config.toml
num_hidden_layers = 16
hidden_size = 96
num_attention_heads = 3
num_key_value_heads = 1
head_dim = 32
intermediate_size = 192
vocab_size = 628
hidden_act = "swiglu"
norm = "rmsnorm"
norm_place = "pre"
norm_eps = 1e-06
positions = "rope"
rope_theta = 10000.0
rope_fraction = 1.0
qk_norm = false
attn_scale = 0.177
bias = "qkv"
tie_word_embeddings = true
parallel_block = false
init = "trunc"
init_std_qkv = 0.0474
init_std_o = 0.0
init_std_up = 0.0474
init_std_down = 0.0
optimizer = "adamw"
learning_rate = 0.00367
lr_mult_o = 1.37
beta1 = 0.9
beta2 = 0.98
lr_head = 0.00814
max_grad_norm = 2.0
warmup_steps = 428
schedule = "wsd"
decay_fraction = 0.764
decay_shape = "linear"
final_lr_fraction = 0.0
batch_tokens = 16384
max_seq_len = 256
doc_mask = true
train_tokens = 149900000
max_steps = 9150
dataset = "wikipedia_en"
Each number is 128 + 24 x the weight over its row's rms, rounded and kept within 0 to 255. Layers, rows and columns count from 0. Numbers have three digits each. The size before them is the row's rms in percent of the matrix's.

# layer 12 MLP gate, 192x96, rms 0.212, rows 106-154, columns 0-95
093:135100148117089103132111106126160119144095153111147125160184115158055133143129108110157149105089158128129180138142153086158133107127143168132102097144122098119141176114140125119106131136113165118201135149123107119141111138117106157153129135140133110135118143124115173112156134150154104127
099:104144150154095160104108142105133085121100151114181117135128114105102153110190132137125126094161120099101125115078135075141103114118134092139150103157118133121117137125108114123131104071128086137157120135153142141142093142145103157111088147104162152120129121131163134134121117125176177112
105:158115148116127110127154175119150095113104126132143087085118137123134139085125109146154190093116140101145141118136165157173145119125139160127152123140152115116093131159143133127145150079107147111135143085158129107155113162117091186138136123132122147138163153125147142154102121133188162119
091:143125145156144127131073120148177137150122157146115118099153114175111130107109149113093167169109133149145108116135156136123094125079110176103107137128101121121139154132155185160106115114151134154110121114137121097122117167080142149104139134094161126132098106152110167130119091150137094160
104:149175147125120092083103107120157126114156137092100145091133163118091125144090134140122140122112096125077107129127123150169148087129147107187168109132126130130162142162148122127125108110133166148143171116160093134155114135136079141086099139148140136113121106122127158147133101090096143136
104:135159110162120125132116150115117122161098141125130072123155124151099127129162130094130152142133160157160098078113128109081124136141126156158171129104155134111136138149165144116136115071126116117168121105150101173185130162160151132116140126140158160129111149113161104166160100104135110115
100:082136162127108129137099130076176118145150123131139134137133129129132128108124156124113141082127144107117100122116143111142134117156095169112130113102072096108157101132144132180116138109099183164147138101169127134136118173133112162166096177125118134146117151086085110134143133143163140127
098:105190119127085141098100115116144155101119134124108135155134108113133139116181077149153144126167161113125150114110102105152142123140100110141143131130129163134131154085157122143088088132188100157125135093106151148140152152150118149118092175137155145142150127134114129150154100095163129105
101:117142117134112155136142180125121112134123182131114163111073133118153158166144088144115158130182141112144154151131132133133121105178100141151127124160141125151142141124139172108122119112106138155112168132156111141122143093098107127143133137112162144112156068108142139164164155071154118112
096:101089132159114149129110134082170123160124161161097133113169137082125118112149105149105139125120136126115087159115147082163131128155162141145136109161102147129131115139146139146122132134107160155116171143147118121128142137189124167137152156112130189104161120116113145117160160100161160123
092:106133132104120142124134130110128148145122108119116174121114132139083142128106116148169147120157095092149112152140083142137124081130124122093102174125107117074165160124106170168132128142079146105144132130160161136143112160133150125114098148145110119092177129121158200128142124135155153134
099:116138073133093167151109138141168111160093182103112138153149090145130141172120131118113129093149133121101127120153131130145118142138146123126119149141180174114152113137160132149113122088085131181078126147154128129144122139096120172137137151134158109146120114084150108151177124120111138133
104:092162169152099170129089106151139143177161169157184093111090106110093110109163109114103122157140134113149107147088164114111095147102147126119129129149087119119151115134166130117120124104119148146127118121155148118162128125097105164114138124093133130123145139151130126111130137153104155071
101:098137095144110135098116134074112117128085141200117167149179156147135135097157148087135149127157131137132134077160157142125147123110109101138133073148161086154140151116125163140103102099129141177117162131119111158122107098128102130122133113134145103097143108134152144131145111121127108136
105:113127105115126135083111158125085107141122110166141112074112113115139112154133115097102122158134138131162121118106116178128155095172117126113104150130132127151187120118149128136109162131103143129107106108192175130106101148099123171140109114114153165144155149110107145137128071132111153151
100:143163112147192120090092118182154097142123107131169136135118086143128135118112122077107145101132080137129103114128148133164120113111141093172116121125132113075109123111126096175098142129092126088118152108132158124124114107130142150117143087154127123077132150106153145151124147120150129102
101:099150119137144161108130143124139166128140118147150153136134156149117142118163135102144159142125144123131123142127124111142155154123131099147121092137140088113149150141104163088098098119144159143171087115170151208135057110150116172127101133098101102095135133122120093149148139092144130126
103:123137131151127161148134119158130094147165161125165111106157153108114139146173133099091134123150108094150129124122142093184105139109168094167104127149092074102155154082117143122152117137147135133140131091118142156135169146120148149113176106108161125170129118139148160117135100095131143121
104:130095151152102078077123102147139129110127143121151092133103111138134069168128119110137138134116132117133098135123122082093136113135081100118152130101122095137138078119124123137108112134143146148171131116151109130141067145127122190152122155105126150136123131129124069179135101141159138104
097:152098110174140151082104128113130116111081126181137112162146128118109122163139134132110095127134105124135124106116119122160144139131136138154181110187128130167109123164154163178149134139124109127116146134139101114136105120121085126124119107163097114137156119136193122116103060147116116126
096:116166137109083116158118130150078140121128136153130098101152116183134142113147156138127127144133122095140127155128128161134121119121108106144151100170119087142115131108160106074163128112108167128149112085123185116173115134152113156146133085111169136107107139128149151127127131116082155172
094:156114139141132139099089101161149143152117147115137100173163073132153121146095148114128148071104105127147144132133155126140114136146136151123142133146120116115124144129115185163129127130159160140138131134105121142132104174127142153139093167145155138142139177139182143139171072124167099151
092:136156145124162155116127156094110127163167124126145112118181154119120121127122135129101143158159130124140108090114122095101146171127104120138117085156097098142166123135162142081106158144118136100160133127175141116127147139141093151138088117104127152142147150155125160131094121156184186118
103:114149138154105161132137141111131090132090094163117091136122155081120132142108110137140154068105118108132114112052141169152157101141091111123173177136105110162125097163115139151159121125113130120103122129156138122138074151146133126135105123110093087133121158148126137152128139115149124145
098:128100110167144149147121141105165129070118141131163152133118091137152120107118140160104142130089117115089083100103094180131111173069132085122143155107127142133110137169153144162146113160127124137101146128122167122125128097143118162141125157132149085110112100152145140139135119153167110141
099:135081134114126170172106104086165107120139140115123147133145102150092107094097108104146173147166140126112138134099145114114166121137111130126151133114175170092131115092137090132140079119134170106110150130177148100136142123128121156108130151108131117134121161105146128133133114140159198127
102:150149155154122134129105105148144127129117188153131138148113154156106130156171137099105169149120144122111111153141121158104146126132154140178132181150151132112130088119154103149150149132111181107163123129187152142156144072119096132125118122165120134093093115150113123118138150104120104166
104:155094141141121150120093105097162147120117121145065089141134129099131107128091146113124123097113160097164127153087144126116107119135132136179142110201139125119120105119116139143114154131158135117180104109100096108144130123126150167112149137152112154151161120144095171144157115160149153103
111:135127153133076138117112085102129124132139109152148128120172155121096099131122131103081145124136143129097075153068113105084129105137142157143153138107098127135119124195121124143132116100122142126121131124131164113132154103150079138102092108125126169080115129168153124114122118143168161148
097:152108162154109198109124133119154160131106150134133144132138102136116092147114123150124127096174153138103122138122179134100142150117118113101150130102149110130135147115171094154139164131101175127157138132163169110161151138170128155103128150075129158091156108125133176144131100142138131104
099:095184142136109151130125106129120108175149132157162153119140076158127118090124131128106146160113132119074103131108148107123141155095129139136103120184137112168116159141097161135145133110127175145114129112117108120156100145118172101141130146114160140173127163090110169128131144115097165126
105:142084124135117106111116102108084117113171135129095104162107151162087137119119113149142126124134172142085094182111157128100132140092156118135129115162150166152145141157146141140104098122118153127119134096174094122159083099164112112150103106162136146131099092097129142153102138144117125141
097:134131110134122146096126137123123126103195088121110131124129152140092139144153106094097219118127126120132125166106134122122156167134118102122157105135135139098144125154087172163134130127120113081100149123106183154152116110091125118111166145116114100125107094156137111132108142098154128122
095:116136134165144180134151095075097132127154117095126145113112106109096101105150111164124121081141162135118141139086113143088116097084131166123149099151134134082095137154189106121127133113121170098138117102149124113118123087097087141115134100107169129134133118119139127149098146146134128133
107:163118129121096154106081153133120130144090132119140154159131133094170142142113155101152151140073097148131108145093146096141133129107116117172139124121133116120137160215126098132131136135135137121116117116145188124168129132110136122140116173134135138133104167141109135150066145117148170126
099:121115095127106111106119107136165084136175122129122142117131089148145124145151134116180123162143143145118102153148135121137157102113085097128104150121139094146119132137162178141125120128126157109144122106123181085130101106128125159151142159094123132058176181106145116123132137134159159109
096:049141116104135119139134129130138163127127130136131120135163109166106113193134170124115149152068169125110111109094101106096130145113149111108171125162142129154111121145140154150101088092162113094165125137134108131154122162107113157116118137127145155139119099157117138138130179109143119142
096:111116107137162116117124106143155128146140122186144160098116190105069133123118139145123097132138142144152149153094155153123159140117097089118133079139144111153129158147173142123142128161085150118123136134139149164110129130162190141122138108132137138142126090148115163123109117072148116103
096:059155122164126167150096127128133150144117168128108160128162093138165084134123112103111147129191133129128123141087128130145154136144138112113167104136137124100113111148138165117143089129120121180100140123108143129096147128097102097131101175173130137131167106113133125157141122090120104120
102:092136108166119117135146104107136112143113120159112136098114172147111164156161160112139152150093118104102087120131123089138131179145131070095136113108117123153149092165144127182137122125132154122192131096127122106123116101116152122084082119125140108159148132122093165143131132145116104130
109:153087134144073136141128172130153089149167147128118081127097138144122086100130122114096147146103127115137123111124156141121134120132157127156109093146170091133137145146130140136092132118127117160164139079145100182125147118123136138151116110130126175102126195115104086164097138126113145133
102:142094088134129123108098095110137099146140165148087134106111116146073096109136125125122154096147137125147108066137135109180157078152157166129149101152102123155141147115109133111144141109144137089115119086134139144117115090124098129118112128097173068118136147091145126134110147122125135105
102:121110093130138091102143119088118097141125125118163101105124132130132115171122139094100137099117129086120137120114133115094122129119170151178136095158151116129160105135146096118119121140161108079149143110163105144135090081187097132114154153134177134094158105107106096141127117091108141140
101:139130143108124135108109119098145144140130119120176065128119121136136122179081151104182158081098142121134133125141135173178123130154097119150138128152140129147113129144106094141136116105117133180142133168161144085171168152138088124131141132135117103099081134111099126150125097131143130108
097:169154114117108108101107145133087099093143186138134120129113139124116093159101120146125126144141089149120140142162108155120125113185130116126165145129133156191192174140114148146132129105160159083151137108136126132127139125123113142140073117114149146144142138170139145132072127132127117139
100:093105087124112115101094138087183111093132139129161129103140112116120111125124099109110097131123109128099055112165130185171123171145147111116151136138145125099175142131152124154116119115142136092112164134170108121112134165163112153125124119129173150112147138107115127120162137089131131123
100:142163170115136114109118096137099119181130133136122159155098111123100119119163111136124139122116182098151132137081122125134114161113127110127143180133131147097119146133107112134105121136100106112163128133130150117146124141082134153103076139120144115075117108055163159126130141167123176104
101:123120147129131136072131082115126154115095120155168157162153113131109117138124142132166117104111160096126181135138145125148192136128097126149111093130104087199146116144113153159143111128108108162131116135130151143094114139098112158159071134143167122113146136145134143142093126122106113132
095:100147153146121091103115179133126076130095111154144120176115176134127112124167135089118103134090109145116121144148114131138184130128103129166140155104119116094141114133116138115158135173136131137118140144161113172143099126126122114116152160137120144137191132114187116120137111117184147115
# layer 12 MLP up, 192x96, rms 0.218, rows 106-153, columns 0-95
093:114101147136127091160110178119108140120114151126146169108128158145148104153141176146102154125121120151086139169150129122136118094133112111135158119079106125183117120143095108141153158114109084128096156101103168131095134149122107150136129113171144141102126096159126109149083103151138142167
102:158118159076092102117135108161132175103142095178109161142149127173104122126133111104136127142113135176136129135149115163120138124116125165126114131112174100099097127145152132118122113136117149115099119112179175136095145097144139166123125126125124144115151216108130132141110147123144154131
099:134117124099140140113071121148106113142119136147149142123087108080130121144100140152136115117138093113138136143124126142141113130171131102075122121122116112124103079139156121104104127089098133123153103155121147101151104129115145130113103123076082134054146143130063153107174134092140137141
092:123151141095107087151137111120080102156200079086126158145138161144077094119119110153104153110117110120125156116144170148081128135130150111120163105110144142172158119117123107115116141105112138107151113168121138123131134069151099122161131115145155118097133101137125133121129120103136148149
113:116151141127169135153146129132176109115133184110114123109104155122118086128131120173152119066072115117110154156136124142097143133124119095144128129122184146100158146101122119114158098144126131158139097089150123147095094108098117130098109142110146131134177136104124130142100122093102165154
106:098149111147159139095101145152105100101117175141121127078107156127118141123149136052141132125137118104078118083132114158122142130122109085120096130144133118168104119096121134146076103141098126119152112114127141146135134135128158116143111153138094148111091116109129117146152168104164070146
104:129090120109139132124046103123127116117142113104116111127114105117149153122109080114117121144111118133120140147127132096100132166117121118118119108106134149092104117148117165127139172110099115101164160109128134082119154127104066062117113088179168116138142091127133113141106120130153138160
094:149123144087080150149107151075107147088120153135100095157129121117140078138159094129131111084111160108098137165120148114129130122135109143104133129122097139106107140117118138135172080153135141155108138089103150151126121135158132111101128147096119120129132061139159121115175092149133154102
096:174103095128140145112140131120133146115124070135090126113118095095129125098096140120134154120136137133145124080127163107170140144114126100128153080150119124081154112141148130128113183151122164110125114141078111147124145119111102166158139085147134131122153124159139106174105155159078096131
097:137144158130123131146111147114155126099145142119126133084103178162096104139099171157095166107154109121146095097106143112160101170129075148129118116163128111162160165118124091116119117128141171137133107105167133145129111135164119085091124103145108127177125105146136113093138149147108120106
090:111122147108106186134148140064112110114105100116112149106158144142104136155120167167188165147121117110134092166086129108126129155094125152107125129133136162129112104133100124175130158113129118125136108128159112110151143117113131154095118109147115121069146109164099135134110119096085130152
095:169092137115123123133151124130114131136170125136175101130117132143123135092142122187126153144107120130128142115136084169126116122098112133149120119129149129150186201088096125113128105142147118115138166080092160130130141114159128126105124073116084091131161141151167149116112108153141118124
101:085157127100102130117130150125151168092126148116132108114139149119088131106090115128152127143163144158150130089071086175127135118151163129135139132141154132147133140111157144149131103157108070125113103117118106103111082094080095137137110083125176098138117135125131132153101121161137157119
101:103148130151118143114138110154143156138132128191135163124148155159142140098138153092109134173152123138128138132173107126129166131120081112141106124153173080152134113060136158156120132141132113140087172108091129125118131105123097104105148120139125097109089136185120122122114139141149124164
102:097111143128113124147079110145175119141094114152125135129161086162174094109115135164109110082147113148162141149132135124188111106112120128126144115156120135119119103105140136141136168129147138103145089166129175137113106111110132173128158150135100134106121127123121107131127062072129135103
099:123140119152115168114156155117111117136117157105156199106122141083119138124166112176139178141094154150136147158121148143129100116113110126142100149113145101139126108144127167132111116189116110119117169138163101111130123144121141158101176120137094142101150132157123153110180126137154135092
101:115164120111113134139107106147130111175118084158117113075157176122151114116099120155116144127103147138132111134075117099138127105145095152098125179093150150105141130159141099141170158152101144137071133126178175122154142146128147119140146100112113130110126130111109117132132089129165121162
102:114184131096169142117137132126171086097151121128153156146117139124117106150121120135138127119178130160134136154127087147093128145163107098074161126146111133125137120144104156170101165131140135151126116146141149154100132109114127138138114132115073133127079115067095077122120097144113108145
099:118135102153166138081109125125160161114127137142124084132127121147098105128142104119171114136103150072185151111134115099126111144116102073089139107128105157076099135121133114132088150151119141137121130155136130132096154137150120184158112098125147143114130141079139134133080118090134131105
100:142103133137162111112127177082118098133142127126124119136110133116119147118156136113120156109116121146108146116160090133101158136125154113125117107101125122128125115058091107101070151108107113125118143098125144104081117137128096149163111065102155098116148157116144163127108121193103123159
102:138096158138149170141174124115156050123142132108131121055119112104120134094113104172136178128111118147148124129088128119102095164123119100098117128140107147127106148125133143131124108131139150141175103123115095118159122090092150133144144110140121155134167143145069115141132133142141140150
095:103154164129128125068125084104128135111114113156149165157136171155126089138121119108154137143136123125114143163136119159153138141147141129135132145110134127130146107128143164137092119136135082095150167110127148151081111112119166092098200094121104115131124151178114141125182134143098128130
091:168133153110147108123126144143122123114109149131159139104072122104108099125120147082126122149136132117119167177074138166144125197134144142135149182143145085117116112110123135125117145136120143128120137112155188150142123095123154139154119154094119121124097126144099134148157172164164122162
104:113151107127136148180147091129110117098146133119117138139145153129094112141151123111174159081125092095137131117137089170140121124164141151151127152152141141142172145160132066115153131086129127114118168132103132148119098143159119156109070115125161146135170140144150119143177142117096145124
099:124149138124141139150103114149140087157180155121128105161129129132114119176152099147135122151149138131140101092177149120151126157116146145105140140130107153142137138172106122074135083126131141122159130129118146119137060127118138125100089119173132094099158121171168139086123125148178116117
094:154106127110094110116100133125134176156164106111135118124132112119134140135086115113135129093114168140131172153140158155117107105129105106161134126136071146125108112141127172129145169131097060089112108121101133183133124158151120160120074121122160118149144139093141099137173137135122113144
097:126120107130112157131143148163147147134116172133095166124148135172120134132159114102152101134153129134167132174131092096163162143152120110115136148135118093161100129102100105121111156102072146124077103094116124161137166091123093103138124134170113156128128142118104126142125144105092142178
103:139116150120103119101137129122114164123144150142119113149155111116160131084116116131154133101072150124119088168168113098101139152106142127132110086146141124133101173104121150082095159161117159151143113148110077117120182144105101176121165126160155112127140180114118144143129131110120120107
111:165158138128135124125124161139103135100096145124135138151135121095132091113100125106137133121108134131157097114128109124146149076138120100093112117152106086185122146129122085113113118182132165115166168096131091107133161116105114159188139079169148136142111138155132118131107113153100124097
100:130109113164133133146103134105167130136137126117096127117133128106074088152117150145129053135091137128099116154108161120145119159119106124149115122112172125145157148102180137151094150176085112116084109136139130119110126154121152119149121122107116123112187166174132139094145144107144119113
100:106098157107148115138128107106112179136116147138155196164104159157107126138141102143108139128082149131136114122123112158159120118115163107123124088153129143153096171098113091100131119096147175122154105133074100163145096123146105121140143140138161161114117164169143122158120149140119127130
102:112148118130129114132071167175135105126138150123104119128117154115092144129135126165144106102093142165122106112139125152113121074131158138157135140125148172118117106173159103141093149130154122135127108103164159147110136166179179066142140140131108100134175129152132138152151121102139110144
097:157117164123118111145105132146127111103129091121142119180112143153167094114109134174128164114126127127106185125147139139125141095124129156102134163091131193115089109109078123131143105106103155113131137116148118090135136138114122121110147115155168151125158097146132137154089129146144126197
094:101147154155115144150150157134148171142128110158101126110048110124142131105114110123119149112135126112153087109098151134157168140159075158124085153103160158136119101124052132129177144130137101111120139147129116082132115110146138137114131147161129144164136132152113152119153127107120119118
104:098110099104133122127156127111105100158076159105113119097143110108127120110113141135157101135100131101061116157156141166128143124092164133103144154094126155138153118112120101115184123110080151110123179130167118118133123131158141099135151136176149138133140087086128158112162140140119117130
097:118059133153118126122097140148133095123071106138090097117115177146152143166091108137151122112151106158139139144127075133168137112113129111107168094121139162144146130138103134128145129142126155135148161115147120106163121152106116141146153144091134145104134106076096127132092106133150093167
094:134127156130141104139133107131107188124165083156169130113111123088146189095140132131113135169137136162138132120121133128111165114145121107148109085124127124146122110162159152140163168097116141105117131075133126109081108157107143119182179125116105113113119113136107107104126130139148149084
098:120159153153125161151105080098079175116138132096151151097099129143159113060130131145142125147157116127116155127151097184143133109129148144133139106134125125162096143122110201112157138107150142115118116114121115121141095126126123155073099128122159117131135146168155120120152156124109110146
098:203113119091121115183102146117139154129153168114095134119114111115145123078170152130164122105127133133105149139092092162149122100135161138168133115135148106121118143145075095143111147102114116093111128121149149148152133121147122138120162125122156080150136149121139080110128082146116125112
104:113098162105111131130127125158127145134170139117148110132112105077150136127102091063149139106095144154139135115110126084112150122131090120114169120157124123122110206125124116069131129123135142151156180148105107137151129122175090120138140109155138130107094126121168140122105145116161132124
103:148129131145108120096123105091130117141164084109145108139113116150107169138118121125135059133078132126162108159089142150164124120147122137128135175119122131101129157112136138127094141117128128148124118135103115154128169153116210123140134115156094113116178133131117182142176141098116130112
097:129122096095081162108137133131105091138175160126129105185160131147121102103139097128133141142159112135124099109124139178130099133122110098139123118140164180123118161136103130188138123134110123133141103125083133128164091115115150128140114143082111119080123089159105161135133152096135133100
100:111164114109114102085128110121125100163165131125169131147083139128104146154141147093116144094129140141154129093157124089107139141122115133159148100116142126142127124153187096123120089122109089128142124155102095127147118171175121169158140133166127147169139102116132099095159173154109143121
103:137084126132164135102109134105111161116100101125093155118111105122152124091129107137118080087106074111146140163105154148129132144096126143133072106109117112117084156117077122142155139114137084114134108132150113146153127118104134187074123139137134151122153164134129129117107141146101163099
096:118136078103152113101154108138140138118135150169176139186126099113116121160143139099149140163112101173075093116127104149158156111143139104158095073144131139130139112112081103157145124113131172131158139083140149119141123133108124125091154116137153139111124127123120118124146076156157127142
097:097147150146155094112101147154102121095134126111118125127092117147145125138125172140139119157078119144163182113148137089121149125182147152123119101135098132191123091140108111111080107117054109136155160120117082115118089129135135135157155096137123105148126128142122121125146122147124121108
102:106104100150170112123134145130141076093124136088118142114137150143143176094153160127121134103151092158095157117176134160112180110130080087153148159123130150117142088118099136153081137105140132138141111124152124153096132134069134097155126132137120118113175112149109141110112126125127116109
102:141174075144133110117134103126092139158107104109138084086110097111166150132122164140133142127087143144120134141144120160147107081168144110134109135099097117153094146165115131158154150101108121132178162191116159153122143103139118114148142117136150108127141156134139143124148154121095117171
# layer 12 MLP down (transposed), 192x96, rms 0.213, rows 106-153, columns 0-95
091:166145134107096166157124096148153142131156118173130121136124134167130147122156126160160107099102119127106109112125105121097143147109112124097094120171148131111123161123153124103112143123088145145114155121169091107163103126155174190153136144164099114141130110115114175125116097100133111081
101:121088168128116093124119129116177159136159087196185111141133125131123121108129147135120166070154132135080094148097128082172126139113111125161131115166199149121137138132142122140130125120097159112119132118148134136136124121141125097128120142138104138127084138133143133162110142150156156136
101:135134122104148140147147119119125137097176128087084097152124191146145099170162123117092120117141106105127147125129143088134197114139127120141157135147153122172111136115142126167155144169126103152119135136079116132136131146147121112133128168141147084108126128120118115184153157145120134079
092:138153096123071109133106104134138102150120163118103131150103100174129127122096138142112106083165090132165138090105134088148094112103125129100140121130114168109080135155123122111074110126139133153115135142146094106134096102157101098101141110087087144171102141106164125134133121128135112117
108:141130100148143074123091152145158141132148148108109114108105100175140138115077095177074132174105128147098144134113117116142124129135143162159116154126123120141147158138120145100153127127156158154144150085108139133119139131131158119139118120148144111119102163122118089093113106177096142190
105:107142121097142131128170088143119119134135085145077115105103156177136103134126128139166120108146113152161116128097114139121154144091096131138103112101110104123157151146128135147129155169135138128159120093139146088147168095134121157146133090055083125110148154127152156122131133083124148152
103:130144055126150176149098160133101149155143111174166102128117142152132134123137086113178111139165120121109111139123113134134146113115133083147111128189134137142153133173107130166110068114114132104142094178127146171118096118155142123132155124132120115126136120109126136104123169125131120117
095:114139152149185119119138183136120127164127094067142125113154154143178132097122130106127121105052085145134124106114135132165159123163102137092155154127124115147135178121123138142093146134122117116108139142110118133114083126100122113118102114139138102130091129170109102160110139143130162137
095:089168121112136150111132135152135164157132144149150095135104140153147111139144099109121129115149197133090122135170152172127138126103128154190115165067133117133159126129119134141155101122125133182161151119120115156137133106151110123143108128127128134099134076080108135129142109092159130103
100:133141178125118106129187128158139115144156137137132147080109150125100162109142155116132108102118115166152137075141126142113097145135141135119107135151126133133132113082151091078097155125119153154151158079121133135163141135114122094168117103139121069153132130141104135152114155095175131096
089:118146134115127141171199122171101134155124106073160084097128146141127116105154101165128119143153108106161106163111091148096120118128129091126095134120146161138110112080119168155131150138115160126130125108144141113118155083145135128135156108109131171187122134131146135127110118123138165117
094:145077133103101150156080128109133107113113099174150152160158121111112153127098131105134125088110163128147156149122152153142155129139150130152109125149136160112100131136150130151144105138121141114120122117107094161088117119095149166077134080155109110136174148080125105136177121106109157103
100:154109145158126118115091140164122122128111133198165142124105119107097161110115153129119161102096130089084093117147141114122161144108123126149114126137133100127126176118118149123141165110117145193119150134151118139118130127098106122122146175143119118113113107164108093161148127077089115176
099:120141151124173141134113149133138138126155108101133115088129102178102113120105120130098110126110143133128118099108129143125101127163137139138077174078161092114072100150158116116123117132115148082127115106127156129113155135141151140143121102131128144132088084117077105128139181117162134187
103:119095086141112120158123124150138109072123142097156163086146146115104135182133131089103119132143131129151166166115096130113128136131090105105103133154113157136161115156135084075143100143096142114095127097137111149168121146119131093118094131130141175098145127126142113087083127133142123148
099:129081163157101119134110138135142145135116121143125107152153131130166126088099138128135108118128121097110150162189152106067123128099174108127065124106170119139140143151167156152136170131106158123144117146155111132144176112114120129102094126095097163122133092129124143164123122157131113116
098:124114141124164114113129099130161139132124131158136114181150084081147135146167117146104172106124174166185132128129118156135089126151143121144128111147133119108115157160135142129131125166145175108157117084122117148139159152143152113117102155143135065122093111146118115159174129142139129163
101:081136146125109083114126150099100131113066116113150121116132077132147122163132128114142137115129166125179077103132128126119110138129153088088137183135089127157093110107128102129085095086143118148141107155171126118141110118118125136137140116160116137120167152147158134092158114153119120108
098:105152122118136148155099104151165140083131099133118106127138116166123137154136115115125102176102165164156152095137127119170079125160143168116148123147069154109126121146121179075135134121095140096107117138119144184126113156126138132113132146095153119120120123157122142147151131157081146143
098:140093134149110120128108110192142119133124118160124188102161090153109129133109117155152141111173151160135127143168121154145156148161137102147129138121157147109127143125137150127141142152127156106123124135150154113156133121101144081136179088130124141163112130133132084171113115119082136063
102:113148148131127093146127156080126119166120147097178136077088136144129126142132144149166155138122137164130132094127129148125142151119142114121132143146151117150099092141124146112117108163135136143132160139120114190120121133140128119065062159086191135161167123116101119134133142118103136116
096:129134162142082102114096079104131144150094123163175108160098105116127117129103143151176143118127148148229148123162138151130151129149138112123144137139090091123132123117091167147089110107136129148113128129126132154096090132123153147106167120110099140135116127160142132135130127143133157137
095:162110106110125138148127095133148111103133120167093128141144130115146144164126129140128117122137149145096099087131157127140127130146117127151159119139177133136161120126122139153191115111145109135078143100089128111153109157115144109152110132109132113169129141079134117229118133114103140078
098:121101144094109127128158131171163138113135134091122116124128194099087117098095143162131143122123159154123120134127102127111177092098117151141105106143183170113135135119125137118139155143170151180174081152119131156149106106145124127117136163125155141153128111122072143129119131130099122138
097:156114096090142159111122125106126148088125164164141131140153115129169122158076124107160141134118187118099138099156095111140143100126158117101087158134154059122085142137096116142123138144139117107157137110126128149155111083137125172116127180128088111130113142106134140108137129123113109135
095:113097083141166094124097115127104139148123124183157114168147116086105105140137141100159057148160124120100117109130121141156104151125142127164098195104119161129122133127138110084119121142111120137108128144127139118121083113167090139091165125157124127101126126125161137161119101130124145117
101:112117116129168127112135099145155130131133134040093089093120122126104082118124131169144134125155117105083123155149110156123097116100130131141122129139109136100088168121139147107108116110145158150158108119103114116143147144091136140111093171117120129157173131131147164087123165135107161159
102:141109121137137134176104165125081140110166134083145118113133105116106128111100117128160106179149147141079108144148154121121105125121075116142152160120103129149129114109150115113166147156178149129123117139130138121137172126174157109138147167149105162122135127156146132105087117151146126192
114:128124122117156142098153151174164119139141128106134130119095107147105196113149115118139129113105100121072096162122147139144140151114089112164143100118167106120111127135136115113113160158124109130164093113127118168120109137105128129101114138137123106140138095123099161073148130097115069184
096:082097112116104127163144145160104140182170155129135101131131148132173109110077102107096143137112137166144144150121090119128131127135074142146135134096117119165161124134110152142144115168132130150126161095156117103130110161112108142089153138122080160108138111159142120120106127083162118157
099:093130090160137110113135083124122151133156116124153118117149159142168095085106150149120153155130142145091154104149203148107115131093071154129113147110125123125111115158164150137137110090119134086174130132158095141098119108134130086076128138136111150130133141121104155128138118159131111140
101:101148169173138104118134148109131108159120132084111123126113142147137134109176135068140167080098112112186147103114127109104123118160094127089088101110124133114144140125121160125149160157091149143109135138092137135118076144127136152142143094129116104100135138157124086154122110137125128174
099:126147119119089142115148150103134106160090164095111126139103147135143149110124098144154073129125146121145111116102114085149151115091098113165134132073170137119117182126143174171108144094139125119124152111087143125113115162126116128100159115152153160090129139084121118171137134120157142109
093:115121087112132070132162151107103148193109132115177125141132142149119087161063103111154138130144139130139124123166186099124140122123110077128132153175121103171150152116105144143122118114146120135124110153129110123111133132117119106096131114157092160090133120122106137159135135154160151124
104:080076119151117107138105108146117099132156138144125145102116119146130107094099125130107100104167140124077114128154143121119184104092118098138130104179136126110144146094119106102123134107111104138159092131084144130143157083125093124145109117095140172151107121114140139099151122148115135192
098:081181147102092140162139114155158089159113110140111128147126132137114129126129148139143111135088120091102151139108191106106095152152094080116117136141160139134120116122155144169184117164134105140147158090168128115147113134125155113144137134171107135115150137113120116142129102091122089151
093:127156146105139135144115137121157140121115130134125126119120148103136123102151098104119125142094134132082087087104137101172132117171143162125141146095082102145117116143154128136137139156125116110147094098146173110078156121097162177135163131161127120156170162128114096096137146187151096133
097:159153114152139166109123106133151134138111117119106133140117104154132127125104126140145228087130132143086110133156127119123097124124158150138131138156140113098138124124112141139136136136133110114163139123159139119161115172109122129130101117104149149092128168053130130164124139168125087188
099:124130130137105152167126096103111094144144145165132146142140100130066136115102159111139107142174123088111139152112143171121148136095127091127127142122109187141130122110145129147110102155090119148144108141155108118106185121107115125115117109152138172149134135121145187157120143085133100081
101:129138150095079144117174096125114140120145187147128126120150153098132115106126105077116085135141130134148153100096131140115154133126160152118149140161094135093107139147157174097131169126098171134115152123085155103106158144149132112139142124100131158093099119124123149132114166095121159091
105:157105125146164125140101136163142153082119163148129110120129124132120135129121182078070104122133153156117146161127132111134093132164126138148183079104147129114152141138147152139134123180084113130097148114112153119138159148130138144119149152112117089121098135152140085143091105154127141086
098:155116075079162160127146149100111123098142137065115148111112142124098096158164152103144144133111088107120098125127145147142138176122137141132119152138153112155081152072145137163148157124142124149158112123125098090116170140100135144149155137101151117105123138119144141145114178132148148129
100:112110160139141113127169165157100156087131127125144119107095117125130102152164178111143121152139134096110095121113151139103068118159092134158140146086143160114151148096096176140118130115087141137120112095116122180118152115127127142151151115144154135149182118165108172126121126117122154126
100:062150113109084118082126166113117150126109128189117154143151136105095160141094116165136131125168114118093109170103107105131121134088108143134146160122141133105153102149138127114139104136169128161137138102106126101111138132100094119121131120129147125173146115123129106143165093163123184135
096:134144081110125108099172090074108130161153158107129104099122123116157141186115122142139142149140103091145114130128132147106109163157148136101205166072108151146145150126130137111127095139131117168131145111100131121147128119097157107152113119107163099162138129141171145124117130137138128143
097:111147150123168149131150097155134122118107129157154125146146157138172172101133170159118146135095169117114131150134113133133103119128100126104127124121094145145110106139124150101130102133130125124117129141148134164048115090118147152143108138109143079133210169135110152127131119073127108126
103:145121093107116154125128135150174137156122150069143125129120140074103147159126134159107167145126154116130069146132102115133134180126157142196115116129109140178129102138131112102154099110178139157142160117120139144112173151089109109127130125152140139136098143113123123090117113114133110153
102:131151123148147155119127093140112121142110146106100139108123103123120113153115096180158075088136125108095172164130203108111147145169117085075097137099124143173102095136137153141129142125115111129103097121106120128106109109108111181125135150107138125140132151105125125156149147135114115161